Each number is 128 + 32 x the weight over its row's rms, rounded and kept within 0 to 255. Layers, rows and columns count from 0. Numbers have three digits each. The size before them is the row's rms in percent of the matrix's.

# layer 5 attention output (transposed), 768x768, rms 0.0531, rows 558-639,685-767, columns 192-239
092:151151110150166101098111166204188119139080162094141083097181092151118132180165132159131124126144103162115141167100055084114139125124147174059152
101:122095114125092144110136143090124104161155080070110124128132124097131159101098089132109116200140143130134123081154118159164148191138179155181121
097:149157164130188174142160149102127116126131150146105157153156104148099128102125072088120116133113086151061148085105152141103136087127146138099183
089:123132146084074209157149137120090144166157117116114151144141107040148141103165136107129118077171129063139090117090116107170093136190138122069122
088:107181151112139120054161111188116035089127119138128124137144110119124099165174131140153092128134181126120106162171153093114136175171117172132077
095:146153118099071139118209120162111071151141174149178103171132135126178151162179129143104107126107136108110176153125133091120071074089092138145166
091:128144139147098126075109169104119145132123123086104151127151112111137187126170088103106114153092177061129175165121106133127075116063103114108196
097:127122081127123119169167077114107109145163131142106122132128103049155106106147148168144128167113090158196146139093143130110098112105144149106091
096:124118180121125075161108165136093070146091064103141181127154157133132199132134088071110154160111147130109188099086140087145118151103161100119154
100:085129069138140141163128151125154079127170138119145103177103143215117137144159162117154130095116109122140078058137125076130206165159138109092155
089:098135146128181102177107095108115124139139174065147123115095133111147110117132072086124154117153113131200129138139143073098191146082116143095144
091:113117174169167143130161209204139162118082129030136119155165152175160169195178132126098107121147122141125068119099144110111158105147111169121136
094:103093133107133135079116084163101124111099144147104163100195163110138087158159140126131097133160129124165127118100171197152144170091119180118066
097:170178072155055133146121091123083171112148168105078130121074155114143124132096178178110120122169135086170147120125089088121151131099135141117110
100:109131181106127151107087108163122088125163093113161144148101161140152095149107165105154088112158121180199079118128169132129155097117059147161098
095:120117129104166068109157153139165163123120106131057107095075101132087120106113203106130133133134080089169114092127134099070091084124144119163117
091:122143124146145133126106144086154116101126139114136123186172157091156091198147130182116093089128172167136146143049083099155158121102124095077122
094:094082112155126151145114129136112168148130104150153138126135140089171125135152121107106099135054086148134085070089209139121169114148156132125119
092:147136105127166121097117125138150138177120117121093137120103163130163125107140111106151148136110144062143082071176132116148100152110172141129135
091:165072106081074113119103116078100128144177181085087107121051126084154159098115173147123162126056120148170135139162141088128136160136171124104147
092:110138123131172092100162126255116140105090147178134076144142159117109144114149178081120121139088149104131149141084145139156083157105148137113107
101:103127094106142184154091088107139167194107189148075153119196090130141181103126104091158118163113171058089179100096128089158125142129182166160064
097:156090120108124123101111141134185121091115112125133148154089112088095108164119120182101146113161119161073139145149080113119150125116123080192099
097:144136110113078128162114195169178128116131136132157141138090078112140139109061129106082140112133083075099159097107155139183153106143141108075114
099:117188137197097059094141119116183100145098173171141117170152155119092139111082168176101170160193077117100106075115094162085082113139081127130172
097:157110101114129104132093151173092173153105153118161144082152103103095100085100147149066097152149132121131148122129134105144135103146117189154047
090:112130088132109148142052087135143109121091112111141095118100189158065132103151106113133200163149121188139128122151120124161114130131074112101110
098:127111125183127118135178108089111093079147120142122134138100135066161116219141091111113144062131140103115139085187144121147108115164179065127131
093:081141105114139182136196117113209103157175100099099126161092110093180123114133083150156176123142123153171158083186121091174186091139120174149079
096:122166143097120089107157115186178121128069155104101133109124119159090157092135067079160085122130168209133131110084149126096092133100125097113102
093:145110170104131123134089127082093120084204140133090156096136098146156122146186139106084118111142138075151146111116159094169145031133142094148157
095:139226153116092118125151119157110165090121121150152154131139170156160094178076151179175130055064126133157146182151110089142091150058139164138108
097:136187109116147133133167168115153163089112168143101100137150067119135127114194086089124100149101167160116141130043166166103099100159140147142088
095:070107134080168170169159124205144082116045157160125138152154116123140188138185144039131092145116118161145087182110190149076100120180111168162129
097:133102132057119103154131075147091080178141161132172130085139102177093128197076168129149167138139164143150122103133178066158116143120112118175128
089:095108136154128126196135143081164132132154091131147164106124141123182118114094139119161094068126209093151127098130112115137112125147094169134086
092:084155132176135130120137125101177147122123075154124094126168086092142152150139152128119100138145121077112128189072126155163079139100135116101116
096:116169158083107169161144167124111135087181128123115154188130155111169177132150107159156134155140157159181092145148144075149105178151107153168091
095:167147106150095127133098126060167045173116119093171133129133135128133150132140118097140150112194140113105047099149110116116151129123134120092091
096:139116167133133130141146112118061163126067107190162117164086074159125104120102097133175111106166094184087151099132145151095152109169137142113098
091:156195150145162078139113126162145202091146101058131111130137107138077119139111151160143147139161093201124135089121099079110079143138182129111155
098:132081177138090129118137112121142116142096037096107148173102150112124127127084076102170148122121144139125117171144108117090148113071160123122088
096:121177139124146167128177131166147152100136140162161173140125116078064152141130104128166145161151103112122110125123155087154119152140132158140193
093:196114113128071107090126116133103111093116135152092184153175106143119154166090189076187164147098128136120139113084144164096143126151195129156151
098:119115117100130154147122139085114091103087096139165145155166181148167127169130224149088162121118108093130079109197131129111136130069152149181171
093:121109133144068144149113206139175120114155127137078127116152122144102044201141087127146128194105167113133138107116125131100150153126071130073092
095:157147132165126136116142116124160147123057176071158103149140125184082106131155074133163138120098161134128092086090117146136141164174129188116162
102:119121155119111114125106107118166126134117125091094119162106127165159142101161125137148141111170177136141086116207142132097158133131140086181105
091:109141093123117101091085124063096146150124100135096052113137105051096166114123084185122146144082142134142107169103142114105105114080153127066159
088:142166185129027051103114083131100151151143111124105176146116162166114134101188128155140140140163151093151126120120093183125105120072121087146171
091:086142101142111109108126084057072068179104089080099129114133105169124121137104171121167133107094028154118103106158118163113152136061169100114147
095:154171148103132111077091046119209143051097132130109123161144164120097137105135114119104147056097112125094134086156103114158109167140105175135109
099:146134155089169107110117168091097151149133171151110141162148158126130140149210156169130075138181141135095178137132074161113135187149167135117148
096:137175134101083132107103134144133105104137115105146154156201146129127131105133113215142177091138130122153122131140147154188137126132132145097130
096:188112174146121147147092148098121168141175126139158182116094097100105110088145149105128095129156153077160135111189173102121154151109147135096120
094:147128074106167088153112103093138131163143141096150137108156082197118071119179127073176135130138139169109172139148128163138173122075147082092109
098:104127106144113112179085111101138096145138152143126184100173084175058156111127112142117110119118105176112169098185137107092208113155083094151108
087:113100135100165165104062137134153142152077099090126130133124157159144158174172194194145079089066148140072123111093129100165137094105100140118109
101:160154163106140148104077133135120101140129131148065144178125166135170087078167127114102138123087138125089109132117077128143107137117157173086119
098:110167153062154085149159159188167131114139169146099178147120089113140118135108134063098161067100123134081165080165166095130131077165110133123112
096:107093132067134092136134090161096122121167142134149111127120116161099098154099141132149086151141167105148077100130132099096166046085116071151140
097:167081121072158125175092127127121118095160086128112116154117153065123163116128174104133137168088073131163096140150124096133171134144091110114142
097:124130142142158153103143162097122096070148111112133114179158104129130180117080135175131137144130069052154204111113139120126096165177154139147122
089:168172111097100129143072114181131133152122109120142110161140191133130175150068215146080143115117121109162137156082150136109152092159105142158110
096:181118107161141132102143155122111113151180100132111099148163141150184144129148124096135099121145142161096193075132148166149173114079136079131081
089:134154158096112082124163110128163068184129146171123153158148128149143162095072118124113093186114170082133166146168153136191179112084123096104128
091:108119150151033112144138123116148122120093133152127154127171062142171090094091111125162092104121099156110139140114170197066116099092125156165174
093:124112175134101149114138122145165147126181086149109078105122180099179141128127105107129104187131168122053097121142166174145086158146136124170057
088:150072141180128153157092126093122104190091172140103102103062067088132152180114115130096153140071063161119138102148088139155099164080122178119142
101:144116114117144104140159110154159165119083120079187162140102145174093165118158169180058112101081095137164129125090079079112057120125169101195139
097:161127171124100163106156147148151156087126114123144105075098162142154075107088150134077138089123092163165046169148135115137097105149087111147127
095:131162135121182189102119070116082105167173095119175132116173113112203068159105141119106160085119180146173088149089088136153096146109120102144078
095:104121127137100113099139095112106172165108103109093129070162161112167138166133169192141139174093181123137159102092146124116119126071134117088161
095:117110103136194118121114177132155157129087127182154086133114113122100147112108135089200123157100092136087154093124170122140134123159091125142188
091:186162168092100158158095189154130121147081134083115140140179165113142165138154145136114122139128143205198164092120090136116133127076093122129158
097:052121154178129117117196143125172139112114164152075110098152159147062144127121169157141112178119187106177161166072102109164076127141121180143158
094:142180170155139100132145104130088101142131184132144132126148122133091156178072143044129135127134088122144185170057131170109187160016114087128174
096:145202124122091051193118155073167144181098101153188102127125169139219148180157094167161076094126190089192136076093081070171105120112114113138129
093:137131112084088188130145124142095135083131134074165118122131059155134120151079138154134128201083076091139152157146126095083151126095142133141054
093:073153163145153087075081181086117203147157134145140096133141104104098119133100114132130127132090129124154142113156175142135095122111121077142081
096:149087130062110079110146183125142070120101068100152133066110164107197123162130147139109141166110190113104115142128121137199117135112084124119133
099:128152184076131127109115084138134172126127106080086104121135156170088125105140123146130155174142070107128142104127087185140134145095096220120107
088:096185118135193120103137058166121119109127153053138131119134104098075123098111151150181129161114106167113085146194137183102137057055145145134125
097:125114170144105093162205144167133138166095186107128141189126136124101135130111126161141134152187173108107143143106138159116141146150129121094129
095:113149120177112150142138133152152119061182141104178121138140155173155137083105149159158127107147144138155081125131134167132111112153099152087153
087:130096094120119154123106159169133169161163112099143145168119152043175081166187129181177090067151076101177125095102087096144086074118127087185124
092:152095136123127105124117078164176078151072131117188147073158123143107113174131147101111152093178130140140045112083171150137143148048116142183101
097:120114104145109132163094153084106138167126092128117142096126095151172114130122149122120124146124105137146136154046167160158122183152114121134139
096:172152140160119127198134153061057103126137159164147165108068143131122112083081144122203139108173119135119151118103119141080126125121175096145149
091:162085084152105135161114142157142124085129102149123107150176154099139097130143093138148168077180083115109141092110107143110122188189174110115073
090:136119129165112095137149188141054143110189083108116102100137147133123126099124159151122118145166110105149138143111085102136190136107108124091104
090:089118065180103115108146132152124093127166129110133117163115071170094087087077137117142166135168123197198071140183172166100133163086170137139097
088:112127154162093118121120129087120173097104166141177152110104186111099142122131139101104209181147141129117129159098122138128140140124098208217145
096:153132123077094172123137178154201147147152115170061120166030108143124121166146140105113106123104099114115173111153122175170157112147096096121124
093:103118108144120109108097106076131150114118118114112067120155129094167070090118222122122135143107102139138153101105137115139079085132127132132096
087:135112125167110141181097119112159132101026124094180108107093130120096160146109098089120157194177131155109116116092123135167143146093068124097169
091:125075113143109119114139124120138140103120202076149104110147109082090100080163115110127118142197139073113131150119065195106122044168124100160157
092:201146152101150070129162115159106148075114143114134103090143174080091138116197187159101199130158153122140150118146066145067089166139204140104154
092:091162130203148156088154084145066130144151161127131136142114152168150086134157140066164105168124094108126087120135134128133132085126072131119104
090:165084145078139176079116073167106119131097075143130125064092145163125214145066144116089109165102125131101070137168163088147086083089060151131135
090:106130117162129167093153110157128170112161096132092089139066132149076108159138177129113194116211174110119148088139093116174133096134099101123035
097:142072090134126140127127129104171115122104125132135140100183183084114099179178151131173143132097168172075111142143120131120122124124121160134160
096:084106119183202120146154124153107101084112164165101138162112125095158099093184076121179131139142168177087020078137106085138106137157086145163127
095:185078176058122154111124115067094134141148121201117095145123111078120114180122077188149139174155106190101154134151156123107088092137079125101175
088:091160169057097177135138123123145143123126144110070129149136113132148142108106117158085163176133185149187173150142151195142091073125123047110181
088:085112147141158137077143116130124137141172127153144170076152120125065146108161152131164059115167103094161131096175186128126121089120109159103157
092:156093158113140150103094098164130148140132095042132119113223118178122142066186080105141127181135172172104134152133104129137131179097152115160167
087:107098120134105132120104093113100093121120158141128077139155095105135162107197141034140079091158110105094156175149120094086068147114179144162129
092:116124121153114135133155140127148126156125114154146096155151108175138125149158127155126144151130108097139116142122145125118176126105113067138179
098:190122132139150132178137116146166082105181116138160138157135139097192121234141205150097084113222137095082095157118127104177132136228089118144132
091:118039126145132106110165116129123064169108130125145140147107166171180091106156105170137099107131086118130127111105150173098105125125132094141123
093:161104096124104118131123186151110105147129161133152136184134146126093100147130140082165078108182156089114118141137112161098125106142107100087134
092:166127135146114195111092108122069135122101148157117110174121098085111162206124142115091133116100094038127095151076126114123185117129059185090138
090:123154116155112121076141118091191107145085088163207136137134103095091117173070075100094173111130051162075155157180155124161135176144064142122130
090:145156140098175187157103123152088139165166100095140174170152088134125167058122157160114150186086133067203156123049115132161116109123145158137163
090:148044138108176126172140142171145069149111093172107113166122152090116130095091143136216098145128113067077161142122081093076122174153117155180144
093:144105090140153131101159195098201163169154116159084111137150124144159155139140129145170091121110161156132116132113116093195094154170099106181135
095:138120140126126099125100138139146178137070034136135109100101164153207045122195075121112130117107100103105054125089073135092129104164166148118058
094:137168096130144175127063090136131159122111157090141133184080143089091114180095188126165135147134129111131122149105139156089152174127082112135142
094:133173094150131121159129127119078156172162159106136116148069136048118115106168134121072113155121088206132126101166047095094109171158092113170147
091:160092121137117119066156100186128085100135192140089138171069106162169187184160117131120140144153043113094156105160152111129103081117155139124151
089:142157118175088074125126142189168138168127147122096117138125165131123092086130138120122109095099165131062198133119185090093080137133102171176166
093:141147054137058115108139138158155120129085144125124164108192143151150128177164109150133138121195072118147112139168140131076155152130145112071116
098:086094081095134108064163167134116156164139148081111109061176124139095156151154136084126110142107088134161134157121137138151095112105111125141119
092:160157130070124132146165117054122128106135175114158130084123133082163162121130090155149136095127148182143079120131149124142075175146125068116074
088:145157084134149136127081150056136097157136130138103140163179126162141151112136097115109109089092176113193175066172123146120079101142119110107087
089:114123121110115127135117157143050176118144105095080109032121172087140165163133114131097152116141129129087118137156126106118111192145111126091119
091:128157149143065101134176141135090149139106139092114080118080105121084106129116057114125178070102109142143136101110213092156116140189182115134137
094:149127096165148055104100145113138105072102121118194083131168145175098106124094139126073161164129090148103139149094083136138203102138193174077108
089:070177137143132135157132135115115129145106124168160075125117134084144081122094098164088116073095086118091181161133112136146126118088153163110111
090:112165113187135151149128131132110125164103086141134128147116117075158095119121127195144087147125100160180170138117141081105108159127130170134167
088:148127110084145125093173126142140111142116128061117109096137130171120167118123068127199135073164149149156139094070132113128129183116085164133121
090:158144074125148135055120190119151144103073139092129086114155084148105104147104106086108151162157084108147152115092169138149107081133114159131120
094:187086173031108083123152136105174102125111127188118135133126139119065146124164118164133059123153165110100135151111070128092121104151066125097112
090:120047116131117086139148167141099163153175065148182127161151065165199116139081138115188153148173163163151125129124126094103108136130113115141134
085:123155132126127100116128136131082143139169142139132085136087122109067152143165137142133146103128113116183084189142123153123092136084060155120086
095:095107138201121118088118104123184149110233113156093151103154106157163149128113187197142098097164115114123192109149131149119157084136173130182106
090:139154108139093126144167105144081100114086127139144094133092135176153092131146143165126156156124114125109103087098119198166138145165112169109111
090:130162131132070169116140117101096103091056142134128094081160108115134168096109190172063085083076132130100106108122106140093103158121100065091148
096:130062174155169121083135117139134140104115120052150114079182095129165083206109127103140117162176102077133125168150124131181039088148159127148183
095:095111113137112131128115132169140089144138151154091122156150114058128123123146163091073128134141113207174096125167177149066104158156116094156142
090:117073130206130116070087158109107086104088146167108144142114124131131110140117108101166099134120132076099146118085147096053176079119073114127145
088:127105091142154171129122169053154143160126138156093128102131214141098151107063130123109085068094140126148141120162148098141171131106096129115130
093:110107140166116131132171169156117152116106178156180139140144123101161162168106093102127155109089085149094170173157115116118126218151125125122123
090:104129069156129092063084101125156112145122082121144084111105085126187109091141076129086171112093148165143123100182198117141103157120141141151115
091:163138115063116106176137103184122142111090119108128155107119086105187130164193159167157149107156172130134126137146126152156107135172145142123075
095:137060133142124095119156162150124160097108087128076147104139094180094077116089118148147110111114107155074107124080103100075141122093199129140118
095:134168125105141117125136109139134104146092159104062110151125154074083141127171155163139167168160058092174073156134094116131146127156101156157135
092:126186104135084101106128142119128147167147115071148171127122141078079152155188150121182118117121088122157103153069080094101094137139113132125157
089:140145143137157158088079134081159156144141201075171135205073132072088138142132100170047147152185141128149164131199121161109161116114137109181138
092:101130109125106174116071139131128164106073066148154099155171143172135134152142106162129121115113092078200171098131117130128150147089089161082141
093:127128068110166103152101153146191141118204076164153096088130164151175083116129106193135089162155125083108195162162107124115114129171166124083073
093:179164155130111152123104130071096113145146103155137121122140146134190139157147191098154122114108144153148067174096138089171081144116143132082127
091:159093108084176099169104103146209133141164129156102167116152168185110177158113104129125149160162111119146141168144117152113118132114127147123087
091:107087103095042112139088137112184108106122164118062118122137058094067175080150104061154141190152104118078105131155162150123115167126102157091116
090:130164113096152187161056071172135069085134114159152075173115128099101096131135112077157086106112108165156125044112196163158117073155072138160080
090:147129152205057092125147161140122093114133135126118105108095089140089160146105070176125178104082112137186121185126133140109087146123079119090189
095:080152118156172124095095135063152155122121093088223118123165182172184082194137096137122110117107131131108132194126204097096121107122118104188128
094:154183129141108108109137129181170159111145128145174120204091131128117123135150109134124117108113085061152130111110080132118130125108133161190161
093:155100096184135122137161145115136156129164121087097102134120163100131096103117121151144112208186124126141129127116117130104090099178150116134140
086:074082129119149107140183103147092112136156200141166124150169077122075072063072128107092151127133108121054128124114161120098198106122125106108146
086:142120091095090158127135086053105146138117160156095131173108184096080124114145109144160113101108144139091122093099122188123149145122083130147195
093:096130149116098090106142105105162094107166121104054124107110181124101157125122103178137070060110164163107189119119145141127167112158159153121132
092:122154091138068126104146107163121155145133187063105182172183148173103104161181118097126105132137109140120140139140169106146102134134153131152117
088:100144119142164215146108195132112171117101177147108149132122080109090103096163176088080114048141159210156166115098118178144094207122129148147154
# layer 5 attention value, 384x768, rms 0.065, rows 302-383, columns 192-239
090:088131147131110068108160116102080079079130071162075093141131195132137139090117167137158167091117117059143150056159078139110174062078084098170101
093:050151168149122173156112143194122049077116115121169164122125161119122158128088198101105126118124176182122167164138118107157115096162165152109171
090:161166154117136144104089111092094160100126132173151147146135128126098123123138118133113145122101072109161178113100098144164151200105112139157111
086:116159107105173084101150180123141131089103122125176124118111158128131170131166074130178101179098111126174029133154145125166111094050130151117127
088:129147137146106151164159160087145102094130123212100127090103155077119111079099129116122154123133107126111096117097113149167159165111100137118110
094:181058197121103135117142179140097123142107093112162182074105107187122138125105132106172119120129159139163061119159163131181131087092164173153141
089:125082129121123121108102123163135143151098109131125051102132112117176130175125194136121125153145103143163156142109122119086081124120152100088105
091:097173111171175145170143126110077100145139086118123142126147132121107172153136159120141111187159105118090061166150130123174128113115062176106110
088:135125081183105139133173106149068095168117155142178069184089129091092126093115081137130105144135104117107118129157134113095081159062043128105158
091:121128154149115100147106152142107150092137144164148107167113148082150124112181171082165177138099142153131120147133157161097108125220110138095101
090:117109142108169128123161106205117157095137137134099094131102149125173111077103139105190106143133125116096094097140133139119082135080144115101149
090:146170125116135106097099130160137115163127170150133112155127113086152111109150097165132116123106163140142094122097064063125096100123151128097092
086:144168138151083126151166093034108139136144120161095065217106069126115180110101112123150146129107121098203133124177135104130134132129098074097163
088:155144101114147082164127140085175119094173143125152128086068147090106149119108186150147163141198090120166120143168143091183142113109145140214124
093:126170061139096130081222085156157097174131159150095175124106151135133117171191076131165107113139080120136059114119114169120132160146189113166084
090:183143147133107167127114214086146096128148171060218085079188138124146127152138150150146151120124137095115103112102119118135081137134101119112173
086:144133103110174121199119088100141137156164121109191119082149121189165118123096121113153115156090090156155107105198168147111130138128126124101121
088:130113116105098102086150160166130103161160194094147110177141086155107107129145119169134131195105077141110158101104090139162112104087130131085076
091:132106135141067175145122167190126155110162129106074223157147156200075176131172065143162158158142113174153086130159137144103076101133109140100162
090:099112154191153173157122172114155173106145127196143164129140131115118070109146092123119052127163205163142154115128131168127103111068129175137093
090:103106159088102145143167151152103094125128137161156098128055124159052146064140070138131141133103105115094150159151128115125142167129143126152098
093:157089124117023125196113076141117155148105128157112093116127145137135157133104137146148084169152148141113094104143165200090084144139108090154157
088:156105122167073199152071140030082110094153125098081152159110197108072097160124166162125141162115113127150156074146138177176185125131199154099135
091:086172142126165098095150138156077090235153123112145171131104118164140137111160152124109090072110164168177082156090098163089114096182112166137162
090:115118143155141128073159125099128109130155106096147137139145122133144111119144174101099155136135074167142121138097186185129138197120153123138115
092:092119122192139111151172102137144136097164086127106104183125134164082087160099166133134224126122082109091108164117115194109172164185107149091165
092:143133109090148049196115159133163125115104114155098162153144138135157066157096200191118138109150094088136093073157118165108130091106167113165046
092:102206181133108162120144118109126107179255143119141135125088099186162163159109085154187102180126112129127094072102080142118082112087164106097162
087:153133103095153101146129096141102134151125142067108140100155121126116086141127139134148081127031174114074120123130152207109129147057190099163121
090:088134109159101133152069138141152170125054099130116075102146115110180107080155118152133104111154149108151087089123198160112109105170130131122141
089:084135098147142098085135118102150106175080056099148150139148128149080138116157099173137146111115120077135125124096084169129087154064114135149154
090:167157115124102166145112150115161144106107117107096113189148077126127100138147163085140159144123147119150152131111093172139143124151091175080087
094:108116170145088048114114154149142117117115150145083109098177115109152150120097091144128094085144129142121101132163109046122118117098194180121090
091:110084103156149153143089197136149161083164102061109097189121066154121083121146102143134100078174125092152143128164103122090149125096108066153174
089:146177109205121122150132137103126123160110161114099128128132182166121145099155141105127118118149157123022129144174099139144124128145154158119142
090:108162125036120124155152104167149099130164118152109198139138142124113121100162131183157138102149168185121141096142094136124117160149162074133163
089:116134080080183153138125116122109108130145207100113102128131108185091149147216109176151081110093145145162143130081150115154089138117062155135146
091:137068087139143147122126122139115173099177109117137078072191171107179162094133108130154160155085078082113121112120131137085132103105098121124134
089:182097130147160155102103105103108172133161107110130117105127140170159165119117106103094116119146178110145144154165181136081120095139150104153115
092:086124123138115181135200093209158123100133095145032087140132116103139152098128129088156134092056109120086177096154162163134095080122126155163075
093:169157112109119159076135153134116151111174062136152101147144085112157112183126165058119101147083150111113159160128145173115074119165096103161175
091:079196114100188151151142153173094127088173168127128153168096099117103063100166154130094111123086160143175082090088169119112116146112154120082110
089:161112121166146140160113098110141104137078145101146106150146116125122122108098119102148172075115145158093136135184079192100123074072125111151113
089:106152103092157100139091105139122175137148116114084129117143124159091167163113117140089130107147089124113107139175122081099113136091116076145105
090:107074160069135145137132103123168104101187094094107097119086147122100142132124129003077104162164130164165106084088089159103135069086171110128160
090:123177112040124108078147130128096106147091148194129102192156196073062066155142133103117158100132086142134131082127137115187138136117200121116114
092:090164101140099102116161128151176124133170108145143096118151096106150109075146093155144148148150132118108168158098119160137100109150143139133120
091:135077144147058120137135164122129133191170127149111134073163109143063222073163099140130151159124088076119127169090096089123140171115172133092159
086:091123158111113124095120157116158077095116094130104135079131148191204165149115144089103141104130105221118134080179155108087148111185167112147166
089:077097117175066114145180169126132116139093119125129090140173087189147107142144170158127139096207104063196139105117122146171046132115063149141157
088:147167148118158106129091181144149114046142189198123123143138135182173175212171127125092137112121086145106117126116091191064141065098111112141147
088:116127122141102166137109132138132180144144143114107139163115155155137111134149073109151121139124089151150085111145089113114144159114174097161099
087:206162163120093128140135142132103141084095142142073131136150185112139128103064131181162161147136109137112118149111073084154065123127137098132152
089:130050201082155107084111094057198115134128118114078157111111107112154152168101097127130171143135135116113163124142089160114132133168071116206165
087:134189148084104094165134134180172125217148115089110093096126090079159113177132086111180138131133137127133144164117147189174094120119103069143131
087:076201195158094159032124159165192147197074113178150133115168057057125108132099114162192139092129102136154137175127058154166138106142191152177120
093:135128106129210152172117101132113113131173080143132136118143168100151139146105112086102159085123120094142101153118123207113132108150136129112137
090:153100104114099142150131148116139096137168175186127110121154106111085137098155109112113125139113137145174125110172089174133126087157123117185151
093:099131118081165138109133166090139160172125153132140118115084157146122186189120112203123083180107106082184106105113085096131166117140124146140113
090:146063117152154155156119165114134142154133118096114163142122165094119132111128216091124079154099117134103112052080117094130131158116110156104133
087:141163058143131114085122136081143094124143095107145135133119168100133158191165088081140135100150149205112157150132185168138121102149172168129111
090:099134043093128136208146131089089144099145139059204138183184152170132120121115107171112179121153132147149189162111111165164105137130098137170097
088:168119160121118166165094103157105105117080096129085140168080162109136138130143076064147162131166152117086072142091149110112134173158125097174132
091:138087132131122168112199145104132179118162104113160165096081151127165156167156125102107135071172187154108093125111141117106118112150157134126114
092:131133108172115154114180097107158128152055125077116127148123184096118176117154121057145106192138146076081084181090085153068161088143140179109201
088:099049065151124091085093158149093075120100075067154123160106199145149156147118080173200126115120110108158163143153086077044067105070162165118112
087:127161092088153170092160142132195116099088183157144100122151099159132116098144122121139120151081121125121155097117117130083131139143085175076170
090:147131118168076193125132156140108115130117129132081125154144126132131144110111088113123124087125087115194137120090094137149085109117082159101162
088:123184168128142180117136146128126189108118096148185159118130093146108081144045151150050082191168135121125147153133158125062157095134091149129125
093:164144162134121075189098140107129118143067120132142184126140182153135118157122118127165114171168099114161088123139116117117115135113142123105149
091:142107170146076095165155149151103141203174159171121153165102114134086144169169136174177161130180142118104135114106106106153093123151148156154109
094:075146159098076082152089134120147132121153216084134121077081150113115167132131094097164077084058117113110106099139141119095126164093136134116125
088:134129065133129076125143132100160142111111146152104149119186067117141115155136186141140136172185091154125123163153110183168140130119104160111086
089:108091134104146122101178163158084145143144116158118099136183195150103128079097120162114139077081119143086137103107092145144114134130127150086142
090:122149181087121097135072041166144123130196094159190122199079188120139083069160102115146069152141139134140141144101167108042069163104105137079149
092:119174122098154098158171145063099111158143163161157097088088107166152079124143076163087168081187106098192095102108098102098136145131130178080120
091:123156076112104114179203094151099157116099134142140135164164121095177147146159149214122127098110095103119111107120106097155125123146098107126170
085:138059116181136105083151151106166164117194159120111145131107134185106122143047150088098083146072120117051031093209094152168113110120207141087151
088:093144107124094076165096132131136114098167111187114077139068105134117124122109154085122143162159148122110130125144113127201106133079129105102124
089:140100072117113141192112063140109148142118150121160149115124137086109188133168131131135121189179113151130154143086127084079114090116110117161093
091:131141140099115140131127074106092142148154162155138112156150113162074081168111094077127077155148074180149157095096166090175155116108160144159126
091:152168105177164144148183160143125158123058166103136074148151166064154222136116087101072111106160139112089129160094172070196147120111134115130151
# layer 5 MLP gate, 2048x768, rms 0.0581, rows 0-11, columns 192-239
099:119170151137114129116127085050105119144119147179103126155095124171132183126097166176119151133116143167129133187159111145123140114099115107111134
093:176107091207161172100080144091095082123160195115120146151164129108159120154122138171121117144105112122152102115144131134106169124125099094108170
104:145110140147190065142147111076134141182077157093145117152130064143153063108106118137136123096164127150145102102160128119169102148141141114087132
096:155110121112134064134140121181141097139130116140167145125126164167139113047127171122150124143159140124193128125119126153117074158139110134068132
098:101146090093145078138151168135089076132141124138115170059107162091116143106159064122164096154127118105184132148124129172065166155106166050158091
100:157142193127131100172173044211147154109158125150125165156174115117112134164150091132125147099187087151158155146164220161134064150153094106086089
096:171140138115108132115143142021097136170101159121073107124200146105197153124081163131159119117094131150110132119118140137112131123170117125071140
096:101156114132087177122107138170085103109165185122053077090138113093124117120137144117112132112069157109104120105191126104102129155175083105116088
100:133112200155066101121157143148133126094178143167114147116087083088151128186049142134143118101098148139123134163146153128146146190108070118143147
098:115137098147171156145125095143123138087149131153109145178137137147164127130116124109171114140130152148117177050114091144139167135094131148119104
103:181088058089152155115168157102139093173107139162145116095139196076167117198102103131094133159110121118085119149180142106126184128127162175164179
100:138117166130108035078127087124158145120167096155099132198126175175174129084103128152105112086118121160088139148174155061130169139142154145179121
# layer 5 MLP up, 2048x768, rms 0.0619, rows 0-11, columns 192-239
100:108126219105124134121156098065119141093102143219081176148118128122102135115133138105140133119097084112134144108177104086178154168086131105142100
088:123099102142092097148102119102145152076191106160088177137124108084170145134127133134138123151093165134103104132176123163115160132165113112123177
103:067132143093115206170165131099108099111144096130127150134133132127142143184248116129134171143113179153170105053117127137152164141124119111148125
097:156119118112107133069160203073113119156093110097116135112103119138084101079163165132142166155165088054117129152076104074056101177110099110084114
098:129110176152111152133134088071171133109105138170084097133144101254162146104123121126133134093138131089117084112103099173115134174079098143120156
102:167127215098120150130179081117124096139082122061215085138131194120104125155144126108119127120142107138170094108145110111120144176208052123143162
101:057091134063141145162112131182106118091078114162133164117114154171169098142085107093141147131100083121159213085157119147203169151110141083175112
094:106077156180103107183140142090087105110112114139178149128065092154168185175155129145144122153115057104093101167122165147155064067043117134135124
101:157168128164126157130068115184122053185135132180123152160110095144118048185131072135135082095105070079138144122144172123133140061173078139156146
100:123100144162096112117156103086170109107110100103137093086140143142144133084153156102113143161082113138130142139156140146158113081136116065124134
101:179132121110133174092092138077115135137085170150133173141133094086081145153161130120113182084114106139111183178163128118133133125146166138119143
100:129106096167163136126128138109156138070132145097107142123154149142105098164147160130174105129135087038153086134106089109198102145169136115098112
# layer 5 MLP down (transposed), 2048x768, rms 0.0721, rows 0-10, columns 192-239
103:162143099085132161085115103170209110092058111111171096114139175112115128135135160104120114139096127107153148116149080125148119179066139130158181
095:084057153124132179116130157162084161101142104150142197176076131090113134126109086135126119127112187114125069170123096152112091155164145093210166
104:151117144185113162149141075132059151111153083152082138103148164108061109151149151139112081083124073173087129123120127116103119145133155155171156
098:093102110087155117173078111157123089085133127133119163102118112139084111117090129108152119097183161123158109082070083172108178125107102083133150
100:098089097149136158146149185101069145103101174121174131101137092198103113135071119153102155129151165143076135079080089125095188136081133183121139
096:161187154143098133124146124065151144158174110165121142135140108105120158119087044161154124131136102126091164162195155162134133147141125095143139
097:130147153115074148113131152033119159152132132122165121089159092120140122085114196162165128119101084078104140151070162127150157156089167135164150
098:188091147107119201181108131145093159158090120104115139109140106158105128152092113083138161125098065149106111112100127092115145096209114178097052
102:094109071162116108151121160183148166179177140145128231065121091098078108113136154152108143111096134142137111166172126102114138124159145131141129
098:153128141119105169119154106081151098148087150188130140152103120156154127087173090173138083144103181146120145095080103111128137089129058149139139
101:153160119144137145174117079131126115156107076134069106047068133080162157178106124104123134172132101130181140145122114174122140138134095180170127